config.toml
num_hidden_layers = 14
num_attention_heads = 6
head_dim = 64
init_std_qkv = 0.0333
init_std_o = 0.0
init_std_up = 0.0333
init_std_down = 0.0
optimizer = "adamw"
schedule = "cos"
doc_mask = true
Each number is 128 + 32 x the weight over the matrix's rms, rounded and kept within 0 to 255. Layers, rows and columns count from 0. Numbers have three digits each.

# layer 7 MLP down (transposed), 320x256, rms 0.046, rows 8-44, columns 0-127
117162178139187080097135125093128104158158165129100132069081160160100084170130111094151109125068092140198144134097091154094084109077142106138184130158144172112175160107144120117093122121096089099129079135123081145113112151091116146181066158141106167154117094131169150176166150169062147133047073153129155072116184121064122113104173164130166038153152131098159134119083153130162206131135
152119132158162164102123181137120124110100154131198130037105172115102097116105187099114185154162095149112096102156098149123140093117123167107188131144102148110141147129116128188144098043108155154163111109132138123104140199065169119098165139135166130058134137089130185053143123136137154094140130111178145144133111097166088167114095109111146152163151174134169133067163132123146148217116
168122101189126176076172183149182144123131177114100136096086206136163110148122102136136122139134125110143106113197077122213103175116141112134160149186132104130068125086104125111139070156140124071098145147125061208156103054175225115168117196161125132090133153083161141093097139041130173148118136094182109095104120090136123121076125062166200124141148155104179122113152139099102092212134
113131107131105198241094130139176105128074142123083117100137196117075129087112168163125192134092146131155136124104145136121134165088116139137107087125163155121098129130092136171135138142190133129141153146147118099123146114140109161103139109125141108151157147111146198085136171087118141100161092151168134150082179116096207155200099141175076128109085124075096101084107110129141164105170
135125134096129131143072146103139108129126144108119122078154165126159136140132103120071171098141063131091182124123099143151161118126163102101130166047083072129124114092098130111096138140156160098004118157116140138146145143043116107137120053117122169149142183118190140171153128126118101111149202110156091092131095133086110112188152107161204154131142131088164147166090118100189131148132
087119123113153108110139065083036097178111071079112128145170117162078106153131156143125116099127109175108176149116109157126116105143149132150137102149095086127180125060102080139133182113146096146070129138155128125140162166150078095179135120110087102130126109122191128117108130154076186100102069142149110086122124185091084129129065076171176097134149064152159129123140119115112115140166
147128070172188158123096135107130121098097155097148156133074177141140106064121124128123146147144167128188172099158123109090144130147144177147139148130116129200080091152153113058121115060104111130120148107171037104141102135080116067108105118117118094125173096130104115163154119198177095123109168157147115081146133132195138153125111166136148126090179079155167155102127125138165051120099
104077138130138133076154172119168150136109142142189127132164134143119052142114124129130163156148135174171150141123114138102122127110099152091163198177066143101146133097104078129130108145164106116196092129116072178123106166129064131130157098158112138120113126109086112124186157155125084142130126182144131083150181137142125125089197130103186096146139155180093105114143155148139153160082
132129124177132148148155099132133082122154135090124128113208113057134140144127085100118062095102112171122177125132141089171146143142093102177130102105159158124157134128122203100103150062066084139213070120116104088071128151099140115113141127149174142123139140202101080107133066121093109123134122095081142129100142152136167116168128180102092170173129158143136148076159113121151073145079
088134145182087090151168171129124154118097075132149109147125162141155178153116095146132059100090140098139083092109154093108158130146154123144140093182131158145172140121089151089111115161054106079061122129129114148093164135098127148109076165141137085089142104100138137112116141124155100138097153128172079077080126154064179100126077127089109098161080154130141131180158069142119101157174
135151138126100129171111113134112108129159166114075156091144164144157201132146108142138131131159124111083111152086095117107118175187138123099131148112100131112162087149100076135126141094155103127155076134153155187148139116132134111082132135156155127156190194108079106151124138116026042124173192150110128109096150108130098071148127164120134137029127135130198180148126077135133133163101
118143125118087133165105177106101129114124121125181161080152097105116091213108104160136148153073146102116177091120128141139119131122137141132141095135122094113162151164085097104082133127117116195153123146087133123095112174116172131165118118175122108164119129146046167186140131117126128158109174099148122129150122138105131128066107092107101102140111166092087059151183174065119119161153
212107060148091097144151128141178154122096133126108142043145107078163076173146165071109102171121135119082142123231152073119153128150059101085091059100112094136131109167144100118172114151136081150132142090099123099000076181105105130114149171128132126163108130124136147177166094091144084108158122116120118117054114134152156130099169108139066098122105150128088131149214123118136167061163
143192098076112123114129138102171088157177149109070134133119135175104086093160134182116127168117096087148153098106151106071126067085078118084089109145202077117082072143152100152125149145128169175117115162170196134150072149096077076077107163111157098073179084173129094103089152090128121124104117127113233140116183138109137129120158151071135114143156155096077133134135122110111037099109
118076083132121124110126120068153128126148192103160086153097163181160143090109095073125109119096100086104181166151121112100112052150154115138102116098107105139137146112144113089134096144056199158078128151151155085140130125157143087099131091106189155052127120146123157216085163074154087082198142156103099148157115135195106132135078147127076181105139096115132162144102081135140108077077
125143145102135099210100096182109124129106111150148142119076195108148124106154097149091150093144090120120111142131113083155140140125120128126152088161130123116142171109101144101097164175101123178208124150043121125165111135081135102107132139100103151122085115107149144106105116133113084173130167117032113147131145128079110174090124114148172090157067174147175127119110147100083096101159
143138105086137123122129149108159090159182117123112112102155112117147093153095015155145173132108149179160110177131139137150085094119106166166114067112149112123070148152147084087158079118161150165140141128101078122132174136135103094143157125186118116130118142063120163078173110101174127124110133141154049096113158097131125117102208120167160156192134145119138128162092089094150178111147
163124127100103132035155100112138131142127100148141113189126150159104085127204132104060141130135189123130150123159078117177112117155152157088116105155143124080092109104099141140155092101147171135090147136116146126121093079131109135134171192105132142125132165101149142163172161115135172110102107129142096103088134106141140155154107128149138125118145082087150125127109131156146129131090
106085093170160087081116145111067095059134120140119112122118165134149165154113127139165199166126121145194155170085135115084166121139165092064125148114120118123102163128140144072098111084129197101143093140128074138166132150080101160137153103143098116132107097157136119120137154105124153135102194168137134130108099075156184134157142172082216154057047059077198132151098093158073162180121
163138091161066193134128112080182129111070110189115132103106124194108149125185132130101145169163135106091145100184104110106127146143168146172116141168162088142170102139146138068092104098144105131123169145154153080106109124073137172119107103104152147164177181113159123190122142146106121103176112154113135106079085157168101124139087106118122123089198137092126117133150136126157063098130
118142138157145173100146059146148159074113129147133106154140122212108043156145088074116133105255084108151109132085101138148099119088106123148197120131127112102120181144117128155107154124121156096131142143137161086121090133094188143152126136144160178143139128149112149150119107131071110076153123095160123131121097166139082122129084105152087084068177064152099122141130094079125101158111
129178132125155132116077132150139122077121107125128087108164114200087137136139170156119131138126139111175102111130116174063099055164124162153000166116093175149112147112155054122133109198131195160050120137101162125172151128122145101066195105092144130154115065109146119098144158110130142112138122192171109159163111077148130080136089070106195164105116101139137153145098117225111126105138
144066167155182176162101144123098111127134148168102114132140057136113124167180080179150155114161139121171143160157191119143154128104153101128125137105094112120135158090118125143131143054188103100117154080105186110129115149110121084164119146140111179178108133165108122194068141097128104110113082141100117125132123101087099091074095142082111151138148173120161184089119109187085162133085
102151162119152059147084135203119129105136130100154143080130128087120149113089110146132126084150093162144154174137142128111140145136168159170126080148104082119102114118080051218183148156116129139065132135138146152128108133151100096149119143127119146059110131142107114167108145128131120092164114135096164106136133124122137142130159140179096124126172172152153157169162098083120036122152
077091134154081104233109123142163105092134059163165150101111131107161144137115150140113127102195159161130124114229080158126126159114076078147086063108142114118141142103086149170113151055160159158135096144121052149104143116087128147111105102161146098105149143108144172039095137107077160191103085136149071124147105124140136112143148139129111124162149136093098092072134134135135117143142
103159094076198146123164136152170114163142128104170105127114200091114162118155083086090117091161148077099100158159087114132102101138139142119144079118082143136193118115161103089106091121110106121143136101084239100140135158093114176123187095160080153093156137118119104132052147089122051113156099112154125074057093160143083112124139113079140151069073088072161111167116166172104138150170
163138133163140138140164152152114146098140074173110123084108144120157133121136167129097150114125130172124124131166087163165135134086093138136091131153195182152102134079209125170122110179185127088161113159133115176160116162209123176120142095190074162114145094170127101169077120110088053142072127058170138103073092146050120127101139121092129082180074081128093128105092146111142075136122
083088114148191128139117151173078119176165162180117135043183143137086105136141108122168136079137081186090207121144148169160073136140153114136116138127135110154123132169088137117062136113153184077122148113114121139073117142181113162179141134098163071128089153102095089096168190146122124180149162133150106169093128154117143080124062155145164140151120115103114228113154049082102140136148
119109136108191123147123108090126109199131125128178164136142142099114149079105078127115133168141101126167199140141156149115074145151106131114125144136114099189094112128129190108114103059089146136151146151130119114111125162119133106148126163200177072157131124126160109196171143170114105104135173152137175146119105108094097192166068124130118168195141114091149113141135111116200121166113
096143119125210100124137100150166139186116151156084179097211075154082141069157109131077162104164124144091171120149189141147117202144130136159175079113089102095172136119114184110060138117118140094075145124164116134051075163119178147138162113119169038077168169136108165118169153133079192109147079071127150130065123155179125205110158161104151131164103112116123137114148133143105110112164
105116022128154160120093147120117109183111156111166088102135177114122089201121138110177146149103080148187090062186069069169025097119106105113146116152139131124196157160125127178139140141108188147120094099168146143172098123093083092124100124125115112133119126173118080146121143180097063144112105115110205172106109103133064120087116121125091112217141106104110079134103110156057139131135
136147160068127128117161119076113201184086107146151093097101131109176209077161136118135148104114171079128168122117115110132140091096092130146123130133142118121187170136182160104140067091132112155147215107082094135181137137199138133116083151083129140107110161177125186106151121063173114111183117099090183109101137143134162139110110130112099113172121135118155120101145083105106168143060
167116069121110150167134135163129145118097081117114126159135104118118107161191082144111140158138106137142176143093142115139179159139159081115122155074080104138094128081106141044125133094092065125089081115152106101108168138085147112159073139129188157143077183114124090097170173118086088144203144099095134140180102123166150113076132167163104150158096145155125087126194145134135138152107
143106073121134103104114092141115128079118135143089125129125110146128132128107092153157148127119173111159117164139083037131135127158111152127153141129084094133034135144131085130131097111098112065166125132168120135097150115126159145128133095114136137106122112124149159105078167124063151124105080114063170103079146140123159144044074130135114109146171114091085166132133156105098134094136
135105135099097108102110145130116082122102110064153093118169094160098163156108189098158105123117104133152152134153186123078171166163167167125092155193100149155093095144128124186139115142172100108102118085097205072110148111090146159083167110125112159134178078132118151200074126087150188176155167103039151157082097146145122141146109139105109111150099163125188122145093148122119166100110
159139104133164139095120109158158104126113112101147121076102169112119094097164131143059170140087128102106102125109099109141055134145108164127121113052178112182117063167125093057186141099128084171084143109166152061131094135120146093112123101162082119152052161142107149140194079101178118083149092136171104130149097102174136166102140095109131117094148155153153060114105081157122174129090
166094117173132107168076111156215146068116152152136199117140120097158136113164145091100083104114183143119121138126124173107080136095129181083138136138151090140117165127107066136136150124083158134116168143091100162120144124174078119086136114086127124163162104119109138124115118128166129123160131153162106107145121116092181099132130105084156173080127099110129167138148083104108072066108
# layer 7 MLP gate, 320x256, rms 0.0545, rows 9-44, columns 0-127
161147123095114102149073141134145145088181133099109176183157107103144099148181120142144058066113068064156127093103137156143126148103102115112170123143160065111113117149137169090120122170134097139112123111164144128083149048071180111157142135128193106145131066080136131109181139176113130103101146123181137087136121110114135149084165096135169104112135115074137147171135127161140101142112
088111095150165193119109142120098110120107127128078115101124135147159138138113105199167097131134105149083123129178061112073098186156224113127163090094112130123229117143096127188123123123142099161137106144108195128036142137079132117152112187108110127078110087088166075099161152179158131099152136112150092068120092126109170144098100135161100109149117129122116108174104150116120178157093
108118124129127114102120128119160171133102114103094099124086096129148148091095147110094135158144129125159076191130168076138147167144107160122145118088140159053101138211160143129130140093142104110117096136175166093144159108094059148079135150136119154118112091174123109114127104155073116212111124129137147172159095139169075146173166146142124107094156127172149083157135101113111117132049
125170137090107117197175159149115109162106139054119137129158109068119135112153099112103126107156147107115143133141135150130143101173152131090153116143079120150171087124079129117153091189115118179184120170153139145100111090177096155108170147125160105101089121108076216073104131110114090072131111062118154124156142109167174144201193124112146125088087088084113167131173128091141092157133
146103145138139137100144144105127104202170146201096130117153196143163126215193090145097152093144119098060173123218133138131122171156130161134121088111157170107153090123095151105131092208131129168155144203199143113183166139141130101119119185127104101138135123120136102128138122142119144085072100162132070158129075129094138150127095114106160118104155069121146085136092096162116133080092
160138119112067106153142182172095105115109101150090109071150104137200118114132146158173130091107080042092089153084117159159166145141130134127089145115131080121083119071054094096076132111113207129135153114084147132145169157161172128095162142095120102128141157165152130175123085043121172133099117102120141053122069123084113134069098092152099071164109159137141118111145136140095096113117
141104061122135184083122103170128165151135141135123170119080146101125140130108154107148113125120135087121138095109105152195149113127135079124112132122136157124128075130091139137117139171098138178092140161078101183125138136110150126146084170140127100067144135108131121081160120161082094140097153140141128092126127115094109147121149117103179122142149050120062108164118112132178138119130
168141113130105179162103116131070134129123089169129133062102147102069120178150095099173193152136100121106093138210115142165141166080181102097137136074152080123080147155148122183118097152121137109109119132190145105149196036161087073101092109103080118120125036114188130062145138110126102062117101107154102169155142109135168191169036169103132092107113120085126133125102182138181142114169
155110106158143127126182096102177110174116145067161117140185105152157155048119161129133102121109150145154127115145124168153130074101123056097113149109155125166130113160103118095149104146099152154149184157144099174069105114127184117151042147064149060095118147094122121095130125139129086140126144122165177141096131151134097121187152147148114090163152140140081129114102147113095065110152
164062132129115089090179112169136072140081121184205121108059090120108161119119179141135117145142125110122151129187113124129152102151111088164171127126135117137100139104186109029103099151116156107065085105130040145095122084119099162146209096165092140121058149129131139107165090191130142159099125145153138172100125124139151077128129114127109044148139202148124151127100081150098103111131
151139132128098098205122135125113153112162153106146150162140059136195158166175142122225117121133081158069119112140142149156106141076143163107115115143070135115124104053125116115122167117131150138109109138090129091110141103156101115126152127207065131143103155168147085131104126110088152121151143120083094158117144127118160129105133131181095096147128175142108142072125131155064138114148
105131123121223127152095086116144133149190104127146140157110093097086189136135067200175147060162102091182128105087128229162090112108121233166107173138174152122112148105108119135049181086128198094106108163171132142162205130163118150097051155076055151093118173106086137083121203175140146149132182157171105142181143087060173084164112164137215182149102071165115084088128126128138066147110
119087130131155133177168108157137172121132113146154132126143109166171069128100089174125072118153083126160091145103125163070110120071150073115175126200159177166131169137099099110111134196135129120101127148105137108081141178096077145170170123068188105108162111093175123116165072101184145098110178127177110144137139105201151165142158176076119103178080110158145101120095161128117153101095
095165145136118072141067144164138104067135188104114109087141093080118110071126052156113171149145094127141053168148169127152091116156112079133150156158109139079185109107134131120102116121138098154164123087095115159124112085079111141126176204175125138115189090104143116137127191132136138143119106120147162140097180052103124094143031144097135135192159108065130134130164121083058140156138
120128139171117168073069093135116130093150148116105096104164177105202148143142143124089127112102143156158172181114142109138159174080095103074078100061138172065134118086099119069103112153114098158053141138139167130076145129133119063108111144122081138109132139158102066093191175141073162121073099164102134112075107090131117117117124159141140166147115095134144101178147104084134108093120
166078093160161168147143082099118112070147172173137116140162157107108138177146142149150158133167159120071134133123174231123096189158113151104140129125141130200183060107146124131132122153127118159099105091094148145104139130133101121125105131132140130150120120116176114079149127154106144090090078140148126114151118109199147072096153133090131166112096109090142140195136053047180171131150
134118025117171165097082091139112140151163124215134223086035061126095071147165112143142138150105152185157166193098117142171062146156107164138126120096096126153104185060120152123075107133159101158121056189127176111072111175144155109171069155167190086050106148086134147126133132136098062143087132170181169132096135135154128113090164181156181129164166110158151151140108114153112091164075
147108081136086156116109102107139167187153119122081112113136158138124153132054168100166153096161088046101108152113100170138098124167182146120132114148126053115130138129101115086169189123135172151089101120111098123110137103120152153106121123131102111067043093081104131103173148140100132071166139146132093167104140095085155112118144149149182130162188078160136048119114139140195141112095
099167084120179114151163108123135102098030162175102140094128194109121172064028098073155128093034124144102133167148106144132125120151137163113090115081133101152112197066100175106143138128119131117130113121116052169126131140120111101116139142121137133150107121134158170126088121169151118079121081175114136095109177095155181098130117126173077157092152144095083102106118172141133149135103
089164107157151170156146134145133095112128087178136158074136111119092155022109123174096126153065133089132113141162096142129150070166140120138112142190130155155114145097121153137076128128133103146177192172135146122126188132064130144151101132108150121186149177102171158076111152137179142105098136104162170047154149119158206112110147113171109119114074157099124139118145110149169106163078
169136097108150097121098108187144172178112139130157149148170161116165119133102183115161137106134091142152129126117142138151084185148139107152145138089145129168134149108132106138136148195088111159114156101105127148132092096096119168080112129160071116103139139031080088134092140136136082142139113139149176122133135147122120177128090153091166117163098090122086161102060125151144102177177
126088156159076162101135119180146119140139089083110128142130130126089081147126108117090081076145126087115136090096104143142162121091154146118154130127118139125127083155186168116177131142115105140113098131174055147134127126049098102124061116125145087105093159184137172093182099183135111078140121124129169130121111151136166090142150107129131112076147103096147158136143151124126071079070
155128137084118077134083126125145167063128110108128135146168090163023168119134116123125164088122090137136113255125127127133094105099128107093108142070117052080123080194065116165134094156129132092152182158079038107157106135145058100125161127121149152116129088145138120114106139111061049162113143082174163079112145132122103166164162151155176141101142157115133060136077121122103076112158
146168109060105192112176142156142138175130127097087147127162108154138106107095183153125143168093101085137138122112106121102135071186150133158095103106134121177150120134132097133070146156116144126125089154085110108098154096098153119155115132141102106141190129116184014131094107140114091132138189132171144146127122133076124070185078099213154130152107148104118108115125172151141148115107
118137124091152079148115188153130146161108131141133064142134115123127099108122119123093149111186098153105147132109177130087160051116139156159168121081148192105072105164120073158125157102146103058129156155150158149161141145137089086174148146170106134142171117130181102091191113175108067096127095134150063142107124110145087206159157159121166123138135142117120167105137186035073121116137
183108092172100150190143151164109138149120100116171168058148095086134157151088180114152110153102148094092118064149131134114089094123134150190138167141111171144226134065151156144113116164113113083141122171150092144101126095104146176115165140125166141068159104082170067135099069133118111131108145066136154069088084103066079062092094119104150099102157182083135148114126119165125132108128
110111133101111063115186093172079096170089116124095156059143132096108144133140154153202076106094089129135095095050147168110172116138076180191096128115130132132094194163113142139115140140104160137095136112156143107096164121126113103116023058193150150163115149186167103104136126115106139183149106088153113107155061132101110131145185169133097129112148144100120111084101173145134115095107
098101100129134084158153144149092119143108118112138101133147132132116126078168079078076116153119118100115091127141122201110119168149159123122110097108130032159108128113079106097136147139114108116107149151101131111146114108096157092112106167093114174172108117091129192150127123146141173121061156058114139113117083133154126113130105120094134098128110179078122091132130137146149111161135
125119166127164182129106157046167118089087108098193083103131140179140137140142047123112114077138127159154069156151112182177117117131141151125103069141147139153095125136090210122151171099167150127109216113134080179147095151059128092107108170136160153104112141116120113118079122191119128150165122177147145123144145077107192163144143146137080088132149164172117137145082099178149153130123
153088101057103126163091154210142137102083103196082075101133166129140180166112082088087178110169065055058116100123112231064185111108145170132110125148095131154166150117079168102111148135096197121080128170127150115101123127138123118141136135128153065168133108138119109051109120071196152162164160150154060132141146117104101145165121159140126103118140095108125140142115123113121117163147
113128139150090157139090106124171055107148166094118179115142011161100163100160118167172126155070097074105155137128135144095180160135207146056138123129124105103160167065109106143137142171167150118126102067077083084069140057143158121164152098114153106170107101166195169104151151128113099140126124121089107084078116166123108112116134181141125164137169100150096161095159158083094122117138
162150065125152139116150125146168136145146182140163087153140171151150147169110166165133205171045157075098064151124115148113129140139136147133178147125118137143097163140116182154160109177141068135052048171135131156141120045100147121137120204135129122100153106124194089186255095166095143168118081149149132144180091142060085061132106112163161087135192155075153109097108124077139081147134
154109114121133147115119108143144123154134089116131104169171159086046107088113095049114102111128080080134182128173105168105110096126136205107109175133165109071128082193185183084158163139118143128121090125196102146117119167151155148128132149140088184110150187097112127181139038135083116106085213138146087121149077106146106110146069166169150119066096164142134109153067143148150076105070
128159112121072188153099149153132095113116165154124143079096105058114114140109074118123092119103120118138111124063098097167141136151104155114095152140128171137115120161128171100103174121099179167156173130158132120137125132136153146160090152145205089113167124097132160132132142178119175106118122120132117116129053153075143115170114122189137186152134132092136100173106138129125122153105
211165156099081146105112096148084085146132149151154084119121198118090169179064200124121056165129131133132105131124122085185143130093132147084120115164124159191142137123128140137118198087161103154108118157155068164086145174089098153126114059136074143119146081165114150189161091185125124147088132144199153106108147131123100081161056126136109122141123154135136109127115161168127128162147
110078112113137101172163094140117165156171176159109175172119123142176139110062156111114132091128158116114122082152195140148083097131166106066114092095102135145120164093142133104135105161096115178117111151109111108076172101079095134155044120156108102134154180095141109122060164127135103106084142122134080133093077100160104082122116179083190080192132095090126146144127103122160138193127
# layer 7 MLP up, 320x256, rms 0.0545, rows 9-44, columns 0-127
132121132119104124162111136131117058126123058098168137096142101163124148132173097112119107137114144151138148105167159166158155051147125187172147130133171237141092126094173138149102155113168090134126133161080180106148117119133099125128136126121172119155089103134157118111076088136078089137158215058074138111215111146103113127186119087129113133180135161110072147154087135125080177098084
139087119169160140136097142112113163157118168150117230099120038154067129068136159140119114143129060124196093118105156185145110052150114066090093134101188111212091106054147136110095190121104158063105161122145137147131172124101167138085141074117095104138092123130114102091070088073127108129056095145100167131136112135113141134121126170125155107112153167166131195077135119121131104102124
125179139137124158146160183173159146088151066119139087165172138178160113166141131196153136106166184123150122116137135145149143142106120130078133105142107145165091082090148131140197089103114102136151132105107073129138145117129176092116117157116102144176154126086111125117115078094105145096118109114192118137137174112120108113041101115141087072080164103056130138130128132148062123120137
174108129119168074113122123071118139137122062188124143169121149115131073108106102136137150134150109214104120154130113108108197185161142096119120096100131171168108150094137133115165124084133108171129211140164185109159126114109102150117109118186134145084145165112095104133149110098090099124127131135161102131149124136135077103099124166131088187146168139187089101125137175166096115084077
101142126102070108149137140084132091161126143183092131174127148157077113153053172165134131123117119102120127103157130148136182151055143138094135160119141143111179129114132141122163117138152139125130081169190143144158127113151078130127107133119115130117161134088141065139131113103166123121106148122127117188107140122090103155109146127147162167111118097139107132149130146145110162119085
085118127067120116115127120134064075080119100127141106112141095147154122070178100159135166138094164080178130148146114188173145130192089156158125175134126122118073081144105118071086102147132162105147109135119134159180125136107121110068124115125122087175160102147133068168110119076106172132113126212076107079200140133071190087124145117163112092129209167214147098080126151123113131076106
173099120093149132081151175158142144163127119120141162191110115104148114150124073087159151174099139111112114144085115125170103140147115130159125145189127110108116046144100132141139099130124106140126076147108114167133094143118140129128083117163123115089105118138116148143191147162099137134117098133142124079168149088158127130060146146085141129113156138168115078147186133209154139177120
116067153128155120103162177064141095115122136126133130179158160187124106143096169103087119137155163148137124104163177135129056147119130152165138085144092179134113191206064138178130153102085070123103179130129209134092137163114130060129177164157157166167050141208104104127132120106171154094154148088088167186113123176135129189143145137046151186092113115200116097195093107090119102127109
133119098117091131172102174107131135086117134200133133107101165108102201170125156160092122100156095133115107125180143166151081128144169099143126124093131095096172116110147163106113100150066129148101123162145113166124135110128144139104131128162164148087122154161119095080164115141125142135086069084117158096092144093177143107088109088107140134078121149117135089135141107116152183091081
185088135122148115130140107105157082115105146151086134096086119181161117092151131124138138064172098127137162115156116130122150168145118165121132102103118154143114183115157099139172139127133072137150096156108191071139183115122140156159125118165172115125134097154126136093101137102069122130153162149133129117151096116146180130137121143128071138090182175174152169099093134117141114124106
164089145148146152140101173131161138094091149094159064093125186112120118121118158195131117088108081183191090151154131130135109066113148103177126106108126105082151208106155141158137106150121083097135158157163149148091154090066085174130112101100164148129102134095179108131138112111157125083148142125103169104133125088115173110115113157140166152176103082154105146119081097037107150076102
206087111118105170119146207096132231124090145100137127113139135090148075107145129057090107210123087110114090168206128104105157162099080064144110098119115057225148083122166135115199038166153050164173140074113132135097020193087174113144184113176184169155133098175147194198110099121134058049071133188117185151092156073211069185126026115159073091069165164094124139190145153160033226103128
154050148096119112204102083135133081091173098167121134126129140133105072143152140113108106104098116143091062150170111158077087137090140087163153096149129111204099158139063147173154120153174153081092134119132068126154120092159138138180165163127103087185121079113166139152145062100141166185100150097147150148219125111161130111173119113147130099118124101099099157092087072125106145095101
152175137120159167095065105128132167099116119198152089144140191159161070118113088144077034116155126185132156108142104140137136106095161106164159161067189171132116141133212137130135135153121142166135178154199174167150168132180141085119085142090093054073130134109158091079174148087122103186144148156122097199137129140171128178188154106144162106107145090129158134091135108147133137115056
062085132161119118159143113185104130132108162183122172102137134152140106087133156143170149092137183125131078136130131141138203139093130078080134171135108140112128161104086104157156096106158088099120107160114143144139099139155098105118111155190121135147101112133119152128115101135128152148102089115114181116098109133149091093066142114079127139088126124154124099166150134131090128084093
115120129149111122111127179147074135087106074194097073134129157157151171143111127119079099126147122055112117123151082089086147127143073144130061092182117114117105126136083188102100183149137139134135150163138125141095104134145129182143104160161209111066140138163128191120147095105115103133110116128119155160169133133099067161157102085116115128118169112135133072074103125121158080186095
144128077107145117043126108160112142191163159121207142132099180093095087132160120090115110124139186179167124111147107116098177140173120102107119068078146132087156107093114114072114081122186128106112124157164116159075163161111141154162186090148105107056050110129143140163138147138153152143163124146150228063120129150148141112144170125107133149123183126133127113108175104136215105149108
142143141159197123095139100089137098067243093127112107156128189166153132164116053110193116134203111124068186190093093173158151147120066166095097140186158095211105127087150142131083124153181172060119117135163132141175149094153160137113173135111125111134156182129147136137083152130153124152093143081172094091083126082117146092151107084085174114140138148120152102200160153100136148083154
152123105173112167148097111126133163099128126138193110053097088144145154165124089218084086115166179130158128109213186137101140142164120147143156119117142079113166096212109138134081175114135115112109163168125144177120123090109162096132131125144129105132092154124147110102152094165136142086096111098136132114147085130146144190115113098112128071110129123084118141147171159098073121070117
123140149104098166092089126094143166119114192127065107161128137139120123178116122183092077163146152135110164112068145134062173199168061120148145104128094122148123113090108161079071106076125156112143114076154146198172111150136137178136079142152152126102129082090132141096104201132113149160084080145086131111126179138130150111149058104144103166113180082107178174151120125108144106106142
110136109104076154107102160166094159087123136114102140170134118133102119135204109178101112146177167089136163147094078106152139079148137142144118131094090142145124124128135118118041122124098166143119165120105131127132133112146175082104139106096150167107162111120125079120159132122089141120066116128173121095113127099185105130129094141146107155139115139156084152202188071101043134069098
111170132111114130162094100083136131097094133159184142148135158137123143087081089055093140125104113163161142151041121207121093166205093104122153150150172200107143084124180153143141100133106166152162121104148117106135105135179110136103137106072127163105103109151127135158146131151136121125129096080126124173156050160145143198189136133117113097140128131126130195160191132104148098158182
138191108085113112087147109084158097110125134106094091166106173120143162170120126140094144133184153127134150051125178106084127136180121123146123101109121196122114120119100091053071138134130185148127127129108166094108111149116169150092151115141083170151161131159106119168171128130168165124084135137133111091125078115155107113158077080055177048135140160097127066135203129204129108147088
103074110157128104142080131112166086070139163163147102126117116134144113165141133111080119128136160099091111178150105132127111150116168123122065119118153163128133132102085198077095119086112119135136206137157101145152103116135101199098107138118139139120131139085138104048127131110152136092058057164131065115133124145139087165101179176114093121099140082110124089108142086151135160081117
129133148074109133171111087136127182195112121110050138150100124112152086129118155143090075119132167160166073095111112139123108130103105145191143156096185158129121137093122130170190146118149122138118147179106061183106084131136114124163128134109154127100136093130145065132182109161134145106123150138116135137122109125157160139116144080119166113140154171115114073103198176100096133120126
125160112122169101154137113117158160116068168124081202151106082170135074154110115126161190147112147142161118114123141086115098180147139135134121159094147106112101119143202108146098174126131137135091108070085152146134142133115119153172088117137126102070077139105100094109112149186113156159203147131148155080161163137154148108136146205154119063178135156102121118143148074104101157116109
123131107232126093180094119104136104117142123146109167111122097156138124135138084125073145113100145145090139182170115219160113152165078155083088051134117159148153174105093127143147206128180123065173084151115139134119171168123210114085107159087109145141110122124157145157120161117129096116117088162126176164132118052124118098086135148120142181142134162131104179127101052134160059143163
071130116085110124060131092148101121164116142164132073134146105107154116100152069137164120119186160167172149126108120127130171093120134147136148177130150130167170196134140134127109185143074114166136089139155056158147136139140195187114129102149124175134164097143131134090128100181109086080073141091061077066114104156112155148105105173149098107116187137148128137154174176169168146148159
091101149079102147087131102100174180151135140115130096128107125115094125080130142116124129209132164141177092135157135081062075117158148093141109151088135122127108115124116097136194125121135122112116186093117154073135162058124093116162125092141144138135132164123138118130138139155146116105117146153151067090173203099149159105112100156163133094170118084100138114067131124157097138155071
110086078216125104157181116058089075099097137150128131064103074147053071127133139140121139134140143093167138112162115183136133107115105128116085138140116151090144098170089085137190073135158088173179084096152113160128096057148111109134122109117207160114108138115189166147157143158119107136165104185119190125155068124021105083103138081166150156098111144074097166142091160170130181152199
119169108121111095104175124094121158205136131140082103115091107092172127136128146082163139115176092095153145102178137118150138082112095103138156133199085170175156223191168088091117118126117137174182175136189144130123118174123090113170070154100138160147118205146101092106201086136105152197150134150188162145160125176109132116128154043140142112155170132122111073118115108135124171164115
140144132071150158130130125124116031138136147144140142148167162144094126157124122126111105105136115098129153124122148164161108144117086165122118159097115099151120139125128155107116133092113126144157128158136136119150126043161132090074131157185142145085161081134186133121166096126129136172166101155126092107105152125144109064165182105127187117073165197051114140141156070157087099183118
115135153106106105179127154192126166126169175166121132154144132160110140119117151136175133105103196166113150082091186130115110128105088060157131074129106079168184163133117096075095196160131104161127145107093096099136116163155228143103134109137134165176177101120081133052113145095202119158097135147131164077123116114198115069169098115151120116207125134166162126128164125141125149125168
134127154163145189169107199113162065148097140107146135139080145077123141141126143074130121129128132119126153155105120133154190166144088136158171135183132201168145109155115149142154178108131192145158102127165113112105110121115169091099177169182153140161147092146133157131139106166127172144162162125085157157102119146145116130160098086174104194082122159121153072149153147135098154164088
141115122079126160121078166069155127154169121163154094147104151115143073102140230138067134095134165160140118169105103140126150119128152096160100114111140143160109141145159074039119108081109038162123121112196132087133114142178072133156125093149116144105126109146077170125107147127119099113143114148142097107178094111151134144133150137110147143073160137134125174088146114121115150151086
181160122128155154155050155168144070073178129141084173122157112122095096113172105110161120102190115098124107151090088135123084144121113142155130103116127117117111066153125164095117122110116160118117118164108113131134142128176087100123155106123141059150139121116170148158192091112109129116135080189104150135175171172135138137151126100139113191106128230163098142100120154107112143089141